config.toml
hidden_act = "squared_relu"
norm_eps = 1e-06
init_std_up = 0.0538
init_std_down = 0.00528
decay_fraction = 0.916
doc_mask = true
train_tokens = 249100000
Each number is 128 + 32 x the weight over its row's rms, rounded and kept within 0 to 255. Layers, rows and columns count from 0. Numbers have three digits each. The size before them is the row's rms in percent of the matrix's.

# layer 4 MLP up, 640x160, rms 0.154, rows 582-625, columns 0-159
091:105192122068190094112092180095111159116074137110142124108167143068075136093092114145145103079147123138120108112080148153123073118124090159122076100113132121117120118162098127170123104089108094105121085098145117138109099070129123087130114148069176151131152147158114169162162084109170065157148123119120096169127129117135172197095091136113142101128149172174149122091108095094162042166120109145075133145132081185190160115177101130079181067095175168151091155135119142143061126136122127
093:102116140124163151153184133086150142157102137132075141154103091081162131064081104136127059117084109160133142129120058083109158138142130117111106106146148136159073141129106101105087095101171096118212128137125071134146064146156106073122143156097169096106122128168159146112114071108136170148071193154143167124082107071108132087160152116134128100099081092155150157130131120189137119120135087101100090124167088068166094103164134122148110138067160110125186154056094127118077179140171090
096:087090087152193134124171131151192177161131121183107094130140154166118181115139164102069123141155151116169120153158106106119169130137108146128113113094136132184142167209160171130102165137062109118152096118108100141133120113137162098113147135179118120097096151078107150144102156145101170150094118219137146187156165095122145162154122086176143109140157093147097163107246189100096193127130193128091136099165122105142121078107113144148143105081154099171126098110104126183141160134135125
099:128095153181146138126130129144174165090149131127086146121143128131062162109168201148116150073130135127178113111145122139143156061136088133094183101140126092179107149109104174166179124116120164121146099148119135146114136062100173162065088130139154157110093155114140101168145061175121116157169127145128150151141141106103130108155095140167146138182142091086066143127174154079184061068151147069163164175098162120183217158106136175132133076149125137121132113167153153151074082129105114
101:167157098142055140127154155088087217132130118144181153132153143100144135154128179145120151132139099153095149114160145109089124129126105085131154178189117091153089155175174158114106108160152041134074127115114130168140125115110148058127087142159076132091134153104104134162179163139142091137127142113128151180152171143142089120110113175122071166106131122142087187180085180088161087094156144163127135149144135129157065183076139170100113089072182092075132109123169154142091068126130123
111:134147116162138144127160127194129159122149148121090071117138124129141084139109133149178095099147131108018073121124167131132156106115075101118109123145148055140149170133096110135121146133158131139103110099131171116058144170109086110128135119138075140123126149081095092189166138147095105123155143132145085105118184030133132112145184142181101144127102111162143161162130142117159139145214065070098154165055125121100120082082077112105115124150158131106113181104090100133200185112145129
113:092102101195100148121143112212118148155168138194124133113099145115133110103149160130133111165089132096129103132123061123159121117097162139120130138134068118125090108182154117103049110147131082091113069168127159106116160120136145144170131131175104136123122183171141060087192138190127123123159115150148150152124131123084168120113138132110067148081088096049091113157125038166140156070116088093112132089120066147129153134135087077081084155100082153115124108104169146104166159175131101
094:057122116207131167167101111135107162106124150167154111151114154166091082181145116111165125141138128114154120167102108109118128148176132104085141141109090191110098102107139124076109111109152121128109201141171144127055207140163138145194095149117073177159104159154123109109146121099124129086157162157109124173118126133180103140146187095140104140086121112170163078116141114182199172153197115120138124139150138115152178114185158075033170107123107159096119163140134099093141085153140116
093:108085129151091098096116106132129151124145155107113151126061101095135073195120144087106127092152100119081166132092127132122138133092092137128061092160122161101095188159161218133060167114144138074165130102161119180118139143089051138102113135054127094112117109113185111185142153134067090139152116139173130179141117088126171116155122087131162141178151197164114118129184123174212133079120097139088122113116117090117131132167183107094132123137138109104094118076146159146094123151100165
104:091100149140117106179113086133166100151161102076117143107172096133134124159143042206105120191136127112074090123090130167083078162124140120100131099135127162146122137166105063095050123179150051132122120114125148129131112131153135149140118082172135121163154139129114068145122158174160063179114096116096122114162171169122148184095101052122157126114079127159130138110139133180052160090139086109078137129141113089125139119122162119124131064169133114109136161123151180194167134173163161
097:166129154084038144114164145117139184125093132052119128090155162112119156130174172112138096090145122129115130134044186180101110113144096119155166091136088119134127147151124169130137133149152103095110211116126096205148194149104177135041048148092120154120184111110093080090141117120128132123118100122126147157142152130167056151096133088147109140088100147123112100131154148152029127180088125140097130096091108122155157128188137138132165156128132159108126151113145096117113105069141127
093:102140141163159089162138178140111117119120146141123051138102126129095188081126129160174079164086113223167110182082156105182119117081104142121072143137162119180143114083117077106177107146153129130139110093181121096111087119108141088107106096075097146163079083122153136078145165130136102160185125140106139097068148130142133122073108164174094172087130079115112080156137092130151121120168198066162165121142076151135127137133134073098079103173155088114103143126094111116070122128147114
095:087124157113147112119134177113104111143106143193117101159120145150087118128209089145082103145143148152118080171120138183182122069065118120129146122122098141096160093123147129122140081183171229127147098119162135077100118133140110168101137105114124150210112161100167084144149111150151102149142094132142135124135194132151086165168116185105069075078104167126088185166146086106143122160118054106125099084078098141088137119101115192133096112132101174086115118179126119097136093103143160
105:171111134105144097179123159118128129109144076105147198113153109156059125038138105087144147127128130111153049131173083113147180184059161119154098123111174112163155169092111133115064119118124152114129164123178186104145118112129158108128074107150139083141123171123101157103092154085119084106072135082127106160101142172077138139074110096111135127192101142119129187157127120176088159099165119091117106128112110119168130148140033184103103117114174137148118172182142134145190127121115127
094:127139084079158195171168146099127134164121181152134117167136096107149124131091106101110109196187137168102112092103113143122146104191156124195147089159118119102129096105177111057106157055178125098096143074123136135104148126190115102113158142157182085120146095136153112106118141086113170136138047107120120097135156168091112165122125077166127103172130188197104132105165131170121054116110198142130136093158145099165166136138118121136160163095094135124143147197088112113112164085154098
102:149135176189193119146129108182112077127078091121120104128172140137154106137029100177111100133113154126102121112117116101181102116183149158099159129166176133105135109143112085093123117105114128138119085128100093156123150154128098143115027064139164101061090143154135156169111095147152095097131146163092122153138164131134093109148189186145116154178091049133090148069129106092117187094191138109126190093154153093091116102125143157132078131153128110084159109137079104100113124166122155
102:131104117133110155129126115088131104103141105151109104094129086056126161158100130129188073134168135089078180197144117101168126150133157085108118124076099098150136121140134168110126104111103122189151125197079150093141140137123120155089138136121196134100125085120125144157099111092150073152111125132149113148169160126094168132111201154172172128166097067162094106179072167107153109105147125145088165142162106195158191133098121093115111199094136087046085139177113145120117184129069096
090:062104109126162095170157116149123175089133083111169085140138140163094120145158121115162101116118101112114089120142153102145210162166127104086128112118058150126128201121176134094183091106110156123150133131090149162119027099185131092167118130059130133126122129109132186118158106116124195125145115132129072124153174128117056115147115130140122134123120094135061102083149121151171041167101166125100074125104076115119072110113135147168080149099178140161139073127114120065144128119095152
096:121102105164159155159084124093078123116123104120127113089148102046121061124126154124211140177138116106082118149101054111140169109115155147160119099130151117189098139129191141095155124121137079105104072141146148141114162125140137124116156142109121092092135097107145103109103147152098150089110114072146085167128116088219145094109177136150069095106104171163133142098089102075128146126137187089161175118085139142141191147116116116029184168112116097126136104113107128197101109093080095
098:135098149138141126116137172080111110100123192141158150129136129154123106184120110121098129098090130141166126086079143112097174096110121078114089109173154210173144149166173087053155083105143094150123087105139169134149081185147140123099157166145091088114104096119149162132103138106112135147083141150151166137092162127210090106124087093095106086154172152130148127174094144193195124086146117149170102102136084178111113140168052120074171093129179166114162118186162115189126121147118117
108:077123130201193144136117131073134099168138093091168169136114131100128103102122080109172178136155095164097129093070152091133110167128169121103080120139073130132086144142097132081088115098144135170116114147156145179158153157115186119168137118108117109152160139165150092134112085090117169088142164138118142130087144152097148126104153078170088122223157156169120116087119070102133170133061167139082167211122116141142154118104178139120084138093071088144148106158131158180119092113124200
104:170156172118177124182121082187143128117109148165155110106112158076066075157133118187134049100112133121152140166129134167116156182190133141054151102101057157125163160115205151122135119137145119068134081135099113145170131187129103169094129152116147147147157124130121106080108121147120111103091128220127151151148172057145136091085147111141080097109112131156089080099138091091150105113144180125109163132136174160111150163085125148132093133153101122077123178111123111076152113112191149
088:089143182049118126108148166043117113144169142107141186119190103052108193118084109154082146145111116087167087091171095116148120114109099143121163069173054144086154084105105132136049119121174099126183171103136134114138145136105185167149127097139147142109125103094120136159156113135112110106208140162149099158137177116114196181088066122137109119100181167104135100131101145093096102084129093106125082144119157152108105111161097105134135119105144126155143153192157106128135146089120126
091:141131143100120107096122150160148104161130127153128103150153099107089138139145103198146107073101073117165122186111205102127131135133054142155092163074150126144067099135164078105076066142148154091103125168140141108159170152169081143063071162092093086070117191162098141081155125074150147108139121151159111177141128152153134153096064120138112103124113140134127118123059145130144165120145082133150099148109137155087091068150121095102155194103125110157043175134088132148108118110084099
097:123125119187153157167142122191179149086148157191155168106099114056068074094097092092144102054157107145106147152129077131109052147137139120122170121087073125148068106096100169132067124129156117115130167163122144083109121153100165131173119126155138115109113115103123161141140116173144200125137160084124147191148114122135144126183165184123170174086136120165088115091114083092135143063119125127138109151103154117160134037095137134088103168164123140089111181118080137128076125132125148
103:167097098104155084102139146097121184168126125119181109141176129086097126178026141107165125080113083136140098150178129155119136120106074151105134120047145121131142122132118206122077162152130160140102122135121084160168131139171098194165148136111120099099121129132088071147172156144111128083158119135168141127130158096134129146114130108047138074090153052205097151142079087076134146089154183087130122145124081126089099111118141168116127147142124164129192093125107111118114151102071080
101:104145058176148155103121161155128139112199118144105094178193140111118121139162163167151127102117171179081086152143137133192144146154098136073159123123140108048173168113132137154119110117136095101146081128100169098096160105143090124149084153181124134125099120072094154204088107078154145125136152179033115115120168144126141120082173163133088147104119088113089098161178159133111085117125134133108104147108088124170101164123180132124093194108125189150116126117140139179109116124060183
108:043103098175094160168179167131056122175122161099156114129114099096157095118179101083124133133148096132132123177119180139123115101111142125137109132164058091096088101132115103077154110145132102136137159081165112087118100172115076067143089145143169150131107193099033115043149185100104123096128192162144112159099123122131174129136132175112123166104064130157086132121159156107094141179125141111149169125124105164138161136133125130091093135113162087153183126119112132111124173071136187
103:141101089120084119100170141140099109120115160103092098137151079115160180126085144097091088129114139124157135147146106129089150163132092097116128131126179145126085073085180165129104078092142166059109086137165087130185152179107129110148088112155121127116084123142145133111185123156128190128162127134128120133173117180177051191195117165104109142203090137137109044168111143158142109159113089129146074138062112096116170144130140102116165144091078160104120050094108069123117146161157143
089:153132174135109130115120098133114205154159119126141128184122092154078115118083077101166132103096132164107130137083183147168087112116180101145132091191124111102115181126100180115096093148105148116109171169113080143140145169114166171170146174159148153077087068170065185171124186151087060169123136146093135140149181084105145107095114132187173128146139108165087136171069174092168048086096102148081111154162121165139139142162140150170124105112109124108115141120115140127106130121086158
100:157115127086133094126125166137115120053133148166069153173160142102104183141153044129163066077091176145093130114068100122098144137167170108114136081152140121083115075110037178121154064156106096131131131126129067116121130103133144123117075123129132145150136199125169159181091111138150077100097131096141114106161135184169146184135134124117101063071088113114127145040128134080092146097126128132114104103150103086096147088152093129152101173117151102122149178153134135108075118137101137
107:094066131151167117111086144083174133114146111106157158141087153221109116111171164143155158131154123169133089091168127088139169161171144099134093106117104129149084165129099100083079073133076139137130153144091141125137100130156157129154122088119134087140083140148114107136118103170179063175165099168062110113111128112167140116142122146091059148126142181097108110141105179107188107181138171042102091094122146053105107115132125056104084091088119167081138124133134151143095134106164175
098:126100101143199051126128143119145121101152131148105111121192151109141090161109145129108124127064230092135125114119094167150159165127165116156128140115118160169124080126147109105113135091096088180107111110091145136021163134126149119064140112147172156185134141121125154077198104156132191148083143063142146102106098172148126111089106115144143101100089152121187109203105154109156130096135123127088096154118132180112108098136207112099079128091158144168092135117130119129083066153125113
097:114099145178105124118101153128128171138100172116087096175137011101104071145120103132155121112160176103139094156124174125139187160157161168161114094111144164119128185122092103199123161109119144137112157106130083147092145192158064149115105079166204091150138159122077123105155132059131160159140091097124120130145123157113139137175133119129160156097112125165061180106127092150108089115095130191103174069145090124085093147168102117127114120128116054121175140107115162149157118083166116
093:085094098155085147135108133108119096115151174100062182073117131137130160087182141144187116122197080102097139081137110108112153116179123148136140149131094070081110107072139133112100121113148100123105173093144148157065089147129077103126129137173171107106127107137126126138068178131152123158115140035110147138220113143092128136147139113110079125153143119143156133180170160160113187079126121087102124100098115081110226125094146124148121088162100162179109195109184106135144111105140135
095:066098135132154163198111140100096089114153152070159141094110132169076090199154133123096131131110097128099137141137143053130106151152137092138153094123112100074154149117219121083082144127113122125165130096127180153132135116063098123073128142079136113119130094143124116162183135156062179096138161119141145127129120122082164100155174100110158124081118136180095178098086128125127179157092087134110114072139077141073217135154120109131084136128103142153085178107097061143132172083121144
100:137121137108100084115121216146157127177132091104121126151158073120135123152173119178129156066118091111136138136134161126163114133100093062138149091144168158158152093150130121111179155144129082103087102119120082131122143135167086161188147135050133107111124150089073109171165095162133084110089064121072100143125162118132057144145140112081144108166186107088098130115130137105144104132144133127125185168191091069094142156159101117087134183123166153058100167164108124077192125131072157
105:120139160129130097105168103095071159108123192156136127106121117116147172119086140082169074101147141138152134103143132109152169100151098151067105136179123098091131118131119097153105148065173181045117122099157115148161091121082113117128093150107117117103102166143086112148183169117076219161158080139170156123144103101131182133121069126192142080102144109137173128175075068147107117121120088089143127166058092103139156171164134083140132108133148177142160144124162135153135200133060098
108:152088047111139125080149118115164124104142176052094121137144144140127134117126134131139104096136094102189122089216130093176076148149158106180106121105172082169144142128104140133109095135113137141142075126178098164119125118060118120094084158131107117192150152103145180130170152181133173155132132065121094192153121140080122105101155161154104153111112178162155136081082158140082127125098143132156089069121152149184165070101139210101086145114134085124108132094126140142157179096073139
097:125108080124108111116123170129163117168163071159056187151146125121109172085176025149166153122095144184160134184152092123088090106121117128176102094120136131165116117145057118143141103125136116095151143098105132160122128163125084147114179189073097159122169082097104185140163065111118066096147114182146159123169110123151107139136186162124130060125132105143141079148160194130128102089134125113178102097164124109177137117134149160126136138128120091111097160145127064128125192188150116
106:173066142086107124069161109119167180176124072137118104149064162176100075078121125185109182070167120099155112055131141143119086190214060131110148162092137140180132101149143152129109163180137148146189133117074091134118071145115092201093136124125084161116100127072163168140152141153191119122074144156136116147133145171181158144063112139173099124115136118136141157130140107180163118138166121112114128130143175144111137114120131119120103119141134102121080096144138107177126167142162133
090:080130136118172119151135148147149123060113105116087137129141159173118203141141073088135170093136153147137149117190120178134106150122106168096103160161170182174040141190132089131091105134037164116163096120227157118131146172105166179117153107138176145119141129105103161156143148093121168141099179128135077132147160100146112117113140079121097177160179136153063120122140154107097132145147108136107153168106151045181134082103109124119098158088163142163098154158159128138111121165155134
099:111074119134137135102122141109081141125175140114164140114110113141057110108100147068106062147131163143092123086161130109138142152084080167069132088198125110189173075159133108113148146173122106142169191107131202145029097113104178176135139111189103173150133116131113148111077119102086138130084105078122187124122103132165109120140107115121112098125136158136201161117114055148160121100122160125122138117152110088096131117087175099169104131069127139088109120160070106114091173090165150
100:088156134115088097126149154146161115116162122095073154141138119077149126133119153098114171171163077118143125081148188097202163058130123114164109159173207149139192133124160080177118136161114097155116095124116178130181141115105141142079083146102154140095112098170156139147126156158118117141131100150118138092112156066176160152079100099078111071148174176144216137097104117109165108074097174154141122079104143150129133138104124128131164099154126112098080135111058091101061177119104160
# layer 4 MLP down (transposed), 640x160, rms 0.0778, rows 582-625, columns 0-159
084:126141126064129084175120156158151082134124123099159101135129174158128147124092126106179128107192123124180137109164156162096129192192111101141121157139157141116083126133078118094113125104138138107114135093082113105055088116134107185185146131121171136160150060111136154134113096169148105205111137115116138105098110106119095162091130190070121106082142173104039113151120133158080163134105132148083072181130111134112101112128084137167135112151106103134183168186124087166126097191109212
102:115146194122060171120117123142148151121134194179177137130117125103142095115161149157177121124129109183120132156153137129091095156139127126093134091163153185108064108117133122126079048158089153111136137126086152127092154118178091161114182185100151165112146104134076115173154111144198121120090143089060081126160164068124098140111129093154143045087130104095130154103158163130141109114108133148155076074159118081154088124172105137142103186105103133080133151144170151140089105095091206
093:116118106140105143161144128094154156093063163086148125102144107166148147132136131200106116224061194174143141179144129144096146136095134116156094045099201133135114163132125141113121138104092110112185103174101154144146062117086138168103151098097143175094172139113170156128153144100134135112123068133172128139169105180125145089159101137153105118078169128137153153119138174217076131141056150103164137156071080107128114113101053089149109132146139122091094103149117107127140135092111105
101:121125153097092155144047149110052135117100140143135163143148192150134051153087129081093143172145170131091081126174189123163103158097199108089105115129148126075117128111097063078148154129133180148134161128139173107091093099084117098138124131106088041175126108173126174121106109087109128090154082129117173081129214160113124108127186126124129115139123126129148162145138136112175115121119135145175111083145153130073101156071150106173086197179152090116124147129148127144161135131159112
135:185172171143136066150124171094108149160177120110131183147177168119145139136132176075048095149112139167113137127140133079141188107164173105064152139164116130120129120104067167170109094117151120166145115097101102120171123087099107093074106115166148160120161117095145116114150128075139134128097077122111151140127096110123087095091093130106134162100149122138134131154123179158156081074186146236086144151134067096079084146089175181069115184112106131100141133082122147096131147129108124
107:164160109129117133140029111120126059075151136143166104156099129141156105188136130155172121150104153131169099100125135127095101113100168090096070090139144151133142063148105112054139122062106137127166125124066101137121123177171145147139115126096095122109117088103170110130173129102095173183087161168102165149122089084142128130125139147117121125132153184098127137099153127175132113127167181159151131077197132122167102138075165208125187161105056152098196144123127188171131145160108128
110:194135116082174111171103152078108187115122158135181098112140146126085127141111072168165137089142158114072094100156171124104160161079097106096171131184146157090149146154058126132112122084163153138119187132141102162160097110115112093111156104130147162151112134099112100129071120091098118117128135133133114138139148062123098104130177132119156087169162135146103122141128141138158158178129185124040092159124119174098125184148198130086138155170148052090099132131132126124023193140111124
088:134109068060087184103176186154154138161133170115173161121139105177120133119173153116139138098105164145151130153168114138135161086126127127096137165143114142166117127157096124112134195158115159139153160116155180190144141110094097094132096069129157154147194101125084117111051128132161091113193114132131061089109076119125133110199124153104077121097082085145124119118166193118157107116153077114091109118140087040108104134161107181097090165126141162097074154095146153127132106160084090
096:118077148117155164061129167155092136189100141129085134091124166163153118127117165116121071177136119130163133124180143069091099112129207155103134133141173165157135094134171097197138116170130093075140104208148168101110106076146087158137156147108150181108111133148187134069144144109123051146127093163152124091109082089080138100079169093148133130118098040117092112191180156197114118137130127116119136095154144081149132115099137135092105167139089115142109121136083129140140136086161156
107:121101143141109118119123161114147131105125169143126200192115116136148109074094094084134097113094169124100047102102139160096183058179053155163165101157084160128136092108129080171109175126139093186079106131126161071112151100134155133170115112208102081139121107160134122092133124153158086127067171144092124118144091100148073160121088149170120096139131133138130127123115155169115151102167119146157160153143147186076154085130073167188137149139078152165105146151057138140096128098104169
097:160093121182166184094126062126120123110138092154133116140116157116106113177101140085132156182208075139095098113125158098145098127141127135099102191101116162130089158154132067194107122133110192169176025173100088109150150128137090106105121124153065128129107071124170128158058113080131163153128088092161111100144111160096154138161159116108126122192128183166145100135137119143149144151108150094186173099124140132082130128070118049126078146157131182143159129143155114114139105151147119
094:139145065119105086134095142143079093172163142152147133153122079122168116139141148123107175111121157046142169052168100151109082089124164107163177153153161136062123153153139115150068180149144105121172131095124129127115164114150130117158052128100111098066149158104150172134140032136150146070126131171136079175160128144154140176126175170093131161110153227155127156080136137131130130108099069130130136119084163113053141129142102184145109135080096133142116138114101148156084108112117130
090:148097132120117060094108147135120091105159123138137135176058098146138133127127148118135106127146163123186147107063118082148146200115102114114152129198164119138089113100063174094124050121116143075105158141168117123047167161143144139109109103137141160110115102120197164144110164169148104140115119119112155154068154148130107087101128146102090091136111219192094162097125145151143133095105151142157127108177069090118139096146117197082145154164120183144113212077088138152103127117105153
112:119128136129145140163182123131132089124090194059163164140147111145115150037150091143116100130134086109082099127134128073172148077113152122138199099166147119099095117198161212124094162089161142106136112134076127102112182153197123222163087155122187128103119122097104137142170096146111156089142150180199129142114127147064084111082114127174115100101132130117157123136158080092096160145108106134093135106120155097171141146131100111121124125087135142159145119150074111170146124065093111
090:181127108113114090144049162155175103184088156150116101121156157054135147171129154133131137093135197184147066129125166158102105111120199103148138114139136106147158160203134096120116099115128147083099138101154156140040103128132110061108106063132097157172199115161123179069127131148143067102104136176156102099173114097192118087126133130104142092131122110137120180115079124165097131086166116125112087133106104119130164144126110097105196088139145130207132144113156125109143097131107146
092:134100107123148117085087174129129088145183143077172111152108127164086102122152107125127192149189184130205135132142102064110073101074154085136150166125135125153131079114090092091141121151199119103136094125140118146121132134115125102150151149056101092199121153148221141068160198133124095113129148069166116152142147114142119118071096134136096122112121206108136130122123114082136091104127064118191083073158119125162133164157146121080169141157129151124117098155103158119134108149072098
101:152104160142101095143171077107182141103129132109119148149152200191125145156094108110117123128167180183128103122122085162199151111136098174142109094077157200064159110146178126182145106151099116085214132146140116117121104124145084108131118065138162138107129170148128138120127094114077143150147118079116106108146139074118162089180114138123109123090168127155102133057107099143110110117149107119100171112178177101116091118198125147171123121165087149147084067075128153090114192169113072
095:105076071113112095124101103158129116163130110112218080148122167118129121167139164119132112210138153143078187140106164141136142138197158158118186141132115130120101064090078111157158137128077131120201100121107166149092130131184106140142144135123119078125116185093118135227129099116149137101205113108136144117076177186083109079139122153092123116161131090087100136100145098189086103163120168107135107092131110104126091199156111152107105133119148141136132114107072084114151079129088134
113:115160127077134119106121175119070110096102147126143163112145118131140055159157128111126114172135095046085134183107064115101137091136082159118158066199126136128130114107113100104163124055096087185112114120145166076137170161132101118113134141127139126148207156142156106126111195160124154117148065064172141114155146083083153134097134170115146062097101135155110138129149176074148175174123165138177112132114149094103164156066113138106162163191151148154134125081100141104176146172120110
095:140160167117146142080145185087155139148177163098083175087126154102172121104145131114126122107092154151152158083101066144188147148169162125128122122108091036098155100129179163112087103113106142117144147128154134116138098118139144117138135183156103166154169142132196173151157133138087080149152060149137116139103127179101097128134110122119191157073141100095169156137129104104071147148127042132152163141087199129089130128112076163095076075122162127128111080083084124055151157108091103
100:077158117123092117178072172090138150151107131131099163137174117144160089169103181103083106148148099088141111111170121162091124152120157058147190149090159101104141150132153069127172128156137145154126086092129137149063130157136129119096221160135142148144110055103114106096154100135093065131136082129183102128123156117115091145166149113152166105116071138070107078151095174144132098156097082187124139113140136088160096095163132078139151081140171128077103151111155199178156184128146111
105:121111174127168139159095130111132136156152105093131224114116139142191191065102152102131134121149116123166150065124035125178118083140135103198189103125105128162092130071180104149128090149101123122079082113122138171134130095183157119153145195064074143102079082090146147148078149102183164142073140133157077127130151156153141143148104129108114150161130114111174165170164111120171114179118100161120118118076073105135100098085117102139128150139147113146113103181162156120160138101106094
093:172141122105130086152089109089127084104141054116130184113095115095171055112102111187138070145122154125111172135153102085150112149108144146065127105155159130166074123159121128043147133111113136103163090150138134108106196202191133106169168127123111181162135078136128124146168132093132132154117151162130132127067125143159084102152158135190079133162125117114123111125108094101083169147170150078090203134087136144125102142120196136108188188096112147152132084095080106133158120179125134
088:126168175155137116181125043123122158122141136092138173115119154116175078111093148053118081146109192141190135115140095162110100110086151163136070124136180165146149176126124137174198093165169134134139128165096136101126136157114131118079123149084134138085110137149074153087118161152101157163097116112117189144145136110142123115095118113143124149095106087108169166102115092129105121141149067124151150135166055029158140142104082112180086087204150157153158111078118102139122132155124195
109:195198107127103029120106130085178115130112116157129133133152093172146139095131158154077144124142171125160168141148145117104188155155101151122181140127116085137136148087148116126134162138086131134130179113202094192134103115083046120165142134127114155159129074165178090188082137123158153149135110085157138113101116137150121107120048125140136139067119149132190077096100157116121134089078104151177152058091155136182159112127115146125114164100076131135086084121177140170109139088115114
098:098125128089155125152167136154185127129104089174167153155143116115197198097092140117157112118054182166125113139202132115166157176130094140111130154107121113104163144140052176144147159104066127185143154155103141149157102101084124153188159129098117139115159119110097106168122158116126068071124149112184136171131159095110126159090185107103133137105064155125151056129123083118123159087125105153090120082077094098112102110122099119112114148162149117175092120087151169084074125125095050
107:153131127147101114229116160029087114153134111151114139140167135112190117106171109119119113126139102102170109118122105108094137111114146175131103096134127128129130122123143125135170100122100109098092166180139112178231144138090106093133216091118105109154146102072030137132101106167120172105136108159151109099098160075154170075117153157115093142127117119181178123110123114136138162110125146161148140040129127117123113177159190158099207134163155106087126115113095113099173152103142103
103:181131156177125116132161101074188137092120104135132112143120157116119082116105049108116049150093122069167094186126146165052100173122103123161114094114161153118133104110150205160141212113153180068152152136131111121134132151137131170108162130180108073088123113069072101159189106125166120116121117150123083166177109130174160133092117141168139119152190156121150090117117150121138141113126114163150108154122157119140186185080172107081096108118097062109135093122102096125101098143113102
109:178108108111118125190151096061176096122088108098180156153127067085129158150115084138135126053123105164141145138159099188074142099104117094140174126107145140117186086160153177091098117140103124177207108155125175148140114120091180035099111124136114127088154120155135127100104124089133138162177121194180182105160115089103140151143108058125145135085096105139131142144113124186118085101116152140124082143151122095131097125120123145137109149152188082132151193127135199082116157119091103
089:151162142128137153142122107144129098115129141142215152140081193157148123070127102058122122167096109113119113141083145129115108051088128166176147097165142147135118109172085140177186115148072188112141160119136122162089137169109148141161152079068108140136166168113055144114107119124162106155103110122120168135113143170116118110124109148137148125118110132055121151101210092100063140100113199126070106112080154081079126175124093109046168143155066116145142105118127127136113111184157150
095:144129155155184103137142118127084142120076148156146150091102147082180088080150146054169152156134147121090101096108123134145106154107165077108160105084080154117098101126156089100142113127170087099157169145133121060102057105190157124123169139105081151139070186096166134133121110114138068104204176148116110141111075151143124128117152109130161163139052113143123116153128131115138071113118095089197155157104118134075162170146130117121193163170093135090091170190118133104118174180118156
102:084126080154160150144123200087143093102094174200125122129139126107177121129156149103108104146179126118169175171100062124106126141153095109114142120174108177172177170178128137091126161055129128171115097103133144137167148198122133143144110126091091091085109130123068110065072105097151148111156120124176175096161059141103171096087154128134135113135182115110204119092171158129096133094103165119168159090120141147144095152109166137148087100081152109120149109107069139103067154102178136
101:152162156125194126119169140129120088122143115043157114130086129121151103132166120113113145047104162168118141117134145175094180176082110111066149148097112144146151157143136171135133160169098110152096127150060112165158108052146121138130130149116176151161127053107114108132186143152133126095137156125054046172121160093146149153110128165121115142099139101143177111091089116112140121222097087113090133183135116147093079095168167076139104142183111126123138133079136144083077115149134180
094:124118141053140082169112113137177119110079052103098129078127157074122124130129153054168115117172083141107103139079141094118131093185137086113162168178106116147124101101092107134130131081130118155212103100116169172094101170129137152110112117124144158130156064141120112118146178165108098099124075122121118137142148169099137091106162149162152176094169129164198151129114131160170125143126079146146142121120106111141117120138116083115182128068116120096087204120132119219094150190165193
112:204151095146096064123145078113083147125120058139123204136112131146123137146125116101067089114110086106130128142160038132115142144131099164143128106170100093150081084138139125131174168119116105146147128165090188100099106170124122129186133147188096084131160124124143093147188101139117091119126145131152183155168218155079081083137116130109180129098151122143115148143130147110115096100178058170133170130106115121117127088115163108146217133169144072125183137150104063100124120115145128
098:135173063141078160117128066176107194146131075108112127131137137098101115153155168104103126090190129066162122108076109104137105133119095146080195122156124163132149145154151071154197099125142113111154138102147170117180193153152146129121089154158088160085091066128155131150179110138138081127160043153153119103065106108166094182133110083113207135157145108117105153161120132133113126106142087102154104147135098129154139140142065151118186078150081120127114112146110172148058111125135170
099:117102081139161142129153163107141168116156141149140138112131114096139169097117076064074099129100189184157152157099208129136180111111109089148147110134096163186140130138133156165089126121143099098176165156132159121103180143108172130135136083090125142151096158102142189126137138069146171102142090114080089138067088124114169186120185140116067113160149150160136096098194085055102112114161117145168123101100163097176117068174139129172142131143090082157093155150088083105089098084114152
096:085132159114103126128104120168195131120118060130124103148130144114054078087165143118121112132126163155094135219130138080139135129160122196175150132160115161141121151129097185119104156154105095106161132154056148115131145167137187178095119075122120161078153044132152160096171133131211076158100148132133133130121089077161133107136175104095059147142081081099087160153119134142120123147128080161148146122099189116141136071138139156133098133155128112112160214103158102115125134087084133
101:118078085081138171166104150092134126136123077132116117147134141107162085147152115093150134085106131145128137122152071220093070163107116140140147153096118180119119116133092100096145182097139081102112140140120161087149129125137137134152188156137084118103121115103175114119155181071212088194095124109123086200125103119151057150187168103103071128115139132144140168136108144160120113165170132160186197096108092159075128058137134179077170130138102139120176151170145132124080111154136154
105:169120160135153115155109111122108184115110156098182120109160076138082127099138050108160080104085099120135130184140189138144096107162184188102221139162154142127140148060131095128126084122157138097080145128090092167160160112115124104143129138124142117131157174080146167114121132164109167138088134039133134123138096109132108101162076132078142145131121146117170138092165142126120038143081096056116175053105132135117153146135111095118101154147107148137154098086188181109167125136185133
102:115141101099133094213127143127143150144158183097123115149132169112109133217115083108121106138127178147071130159096158143183107101089117182147106146124144102092124095062102111115138130076110130100131084185074088117166194140154177131138093068155195196204158145145109132187072133099127152125147157153109147075125149176175153093197102112083142092150167105086114134084110102158098130119098081124117121175077088128083161135147151140118147111108103151154097127108107162130137146137140097
090:111162070091085148062149161137112157116089157110144087062164124171171102075128095161174104147143124133112115073163165108097105144196120121108123140157132144148070100144109105130141106082121105179178110117065094111140125123107129178154119146094159150169143077059222129120100148113129106123146091081149115086138170090181073139137139155137111197095147185126140093096192169120167108097079095092125138131075140153129105124093090122152126169103125109180121165129127160174148166119151167
096:080145130121165144168108132166115091107078141060100057104119152134144162144149156124172110140133094105133116089125095121113096126172139104192115126134134167178145101125112101127148154127101125146108110147140118122133182136144117110097162103069131073055176133147158123153101134159145093099094164110201133184133121158084175186129066050133138175111108101145138132121098142053137119154131102171118143140095120161194224145143144089097139055150136124107154118039142087112102116186108134
096:154158146066146120148123145081125178104054116128121157087124163195100149083154129163141136149100150146125178165058144128163163173158100087124150141104187114145149143082112181087100146146132125140197076194112117115083161126144065090129100158084093149135146140132081107134123084135145117133072158124112166154182138158147127108124120148126138198081116120136132107105154114076099126153122069131128086165152098091177087155094107155098152121149159152131115087168124101129168028194092115